config = dict(
    num_key_value_heads=1,
    norm_place='pre',
    init='trunc',
    optimizer='muon_variant',
    learning_rate=0.012,
    max_steps=13367,
)
Each number is 128 + 32 x the weight over the matrix's rms, rounded and kept within 0 to 255. Layers, rows and columns count from 0.

# layer 2 MLP up, 256x96, rms 0.503, rows 30-34, columns 0-95
[[107 145 145 104 115 194  97 101  83  84 131 113 194 162 116 111 106  91 107 141 173 121  88  97 130 124 153 127 150 168 166 166 166 128 102 188 174 165 130  96  93 120  98 131 146 133 160 123  98 118 143  80 163 132 131 143 101  58 104 171  75 135 132 139 152 127  70  98 105 159 194 181 143 115 135 134 209 142 166 137 151 111 119 118 111 149 132  76 111 101 109 105 157  89 132 126]
 [143 101 180 156 142 103 162 170 119 141  89 118 127 145 122 188  85 106 122 131  66 123  90 137 137 134  59 161  85  85 119  74 113  94  89 175 179 112 141 120 124 142  94 123 176 164 100  78 101 172 125 117 114 143 121 139 212 160 187 185 172  88  84 155 166 162 129 150 137 105 129 129 159 129  90 124 158 119 161 160 100 125 100 181 117 112 164 148 118 125 120 122 114 199 109 204]
 [ 94 181 137 139 169 132  98 172  97 126 138 127 119  95 100 125 158 134 161 105  88 142 177 145  80 100  93  92 165 104  86  97 114 120  78 126 114  90 124 140 124  44 118 138 179 126 141  92 145 142 147 133 114  91 127 113 106 127 155 131 152 101 125 138 124  37  87 141  63 138 135 135  86  52  89 170 131 155 133 125 112 103 196 102  73 148  48 143 128 137  97 105 131 133  97 100]
 [152 165 150 133 160 195 123 104 138 184 120 155 169 132 127  85 150 164 116 136 141 114  46 156 164 112 109 100  64 119  84  97 136 131 132 190 117 104 133 126 117 118 177 131 142 105 142 146  85  77 173 139 142 116  72 151 109 113  90 156 129  96 129  98 113 157  31 135 146 132  88 130  78 164 178 123 146  76  20 135 111 111 120 195 132  99 162 142 130  70 125 113 146 100 129 117]
 [134  85  54 123 126 151 101 202  84  67 196 103  88 191  77  65  78 108 120 157 134  83 144  94 116 101 102 140  70 139  75 133  44  94 126 185 136 148 114 134 112 115 121 118 190 115 199  78 135 119 101 138 198 138 159 120  71 116 147 136 140 150 152 154 155  83 152 116 129  92 104 111 150 186 120 170 171 143 143  98 119 141 160 154 128 140 144  70 145 130  72 169 116 130 144 102]]
# layer 2 MLP down (transposed), 256x96, rms 0.413, rows 30-34, columns 0-95
[[106  89 178 102 122  81 145 120 115  79 116 151 164 111  76 141 130 145 124 125  87 146 125 173 111 142  85 124  66 130 149 142 122  94 143  87  85 147  95  86 193 131 116 147 120 154 157 137 149 175 158 120  90 130  65 106  99 148  89 132 115  95 153 149 123 113  89 155 140 100 107 134 128 145  95 226 147 156  72 170 105 163 133 116 178 102  84 105 179 162  82 159 134 121  85 129]
 [ 69 131 175 146  91  97 118 145 118 168 140 160 106 139  83 157 122 127 118 167 111 142 150 122 108 134  73 128 114 126 148 132 155 151 111  76 130 109 127 136 143  97 120 156 105 151  99 159  36 108 169 163 174 115 154 100 127  80 122 133  82 155 113 117  92 129 127 136  95 130 155 188 121  93  87 131 139 155  78  67 153  96 124  77 153 107  97 173 145  83 100 103 128  72 134  76]
 [162 157 110 148 149  60  87  80 137 170 104 133 173 133 146 158 169 115 114  98 116  58  86 130 157  95 143  92 123 106 109 129 117 103 127  93 158 107 185 138  92 172 121 168 145 126 140 128  91 138 112 193 108 180 154 139 120 113 103 139 109 113 116 132 145 131 185 112 225 173  95 138  92 124 168  97 127 130  98  87 141 157 105 110 181 150 125 132 203 145 114  75 137 128 127 196]
 [125 160 122 130  98 119 124 122 182 137  95 195 147 168 164 118 130 175 116 123  93 211 123 151 166 177 145 144 106  81  99 142 145 160 103 165 132 156  59  62 102 134 154 143 139 127 164 132  98 150 149 127 124 127 110  89 110 148 124 172  88 144 177 133 159 117 166 167 209  92 105  92 127 166 152 135 152 141 126 119  92 111 111 114 137 134 142  95 106 118 134 108 138 192 128 162]
 [180 140 149 156 158 111  75 161 169 158 128 182 151 120  98 197 141 171 139 110 118 169 136 125 153 160  90 111 186 103 128 160 173 168 150 140 137 186 117 129 173 152 163 127 141 182 111  96  86  79 187 158 126 181 131  91 131 101 170 105 103 126 112 117 120 148 130 135 127 141 156 206  81 161 130 109 126 119  82  97 175  87  88 145 121  75 144  91 156 145  89 142 146 124 172 113]]
# layer 2 MLP gate, 256x96, rms 0.487, rows 31-34, columns 0-95
[[142 147 143 105 148 131 118 162  98  87  56 126 128 111 162 154 140 131 134 109  95 181 152 124 143 132 151 176 156  82 106 138 145  97 140 171 161 202 142 149 179 182 113 168  90 153 151  98 118 142 177 105 127 116  93 153 113 141 112 134 152 113  95 165 116 159 133 125 166 181 105 168 136 175  52 147 185  80 147  38 154 125 111 142 161 158  81 124 138 125 162  55  71 109 160 115]
 [218 104  60 132 122 166 118 131 115 168 112  89 109 149 116  94 136  75 163 122 179  94 109 135 182  73 169 118 166 147 132 185 170 145 133  74 120  85 114 187 178 132  87 156  72 141 182 122 132  89 106 119 121 202  66 163 162 147 101 182  86 102 185 136 124 134 122 148 118 147 112 134  61  94 152 104 144 110 163 147 141  92 146 120 115 107 129 148 107  87 168 124 101 128 118 255]
 [144 106 154 149  99 154 128 175 149 109 136 121 140 132 214 133 123 103 130 140 144 123 126 139 173 127 110 148 116 109 131 101 119 109 123 102 125 153 135  61 124 121 154 185 145 158  73 129 124 111 113 168 172  72 109 143 148 135 145  80 130  78 127 129 170  89 136  78 172 117 138 143 193 185 175 101 145 151 106 174 143 148 143 127  83 102 127 139 105 146 115 169 101 137 136 155]
 [ 81 133 164  96 132 128 133 101 126 118 147  63 125 121 119  95 105  88 122 111 118  97 105 119  93 150 160 158 123  89 153  83 172  85 103 134 164 135 117 170 145 156 108 105 117 137 100 155 154  78 115 125  93 115 125 130 139 166 168  96 206 100 110 121 138  89 163  99  93 148  40 116 147  63  76 171 108 129 184  96 126 200 156  96 150  88 171 151 128  99 150 115 128 125  37 120]]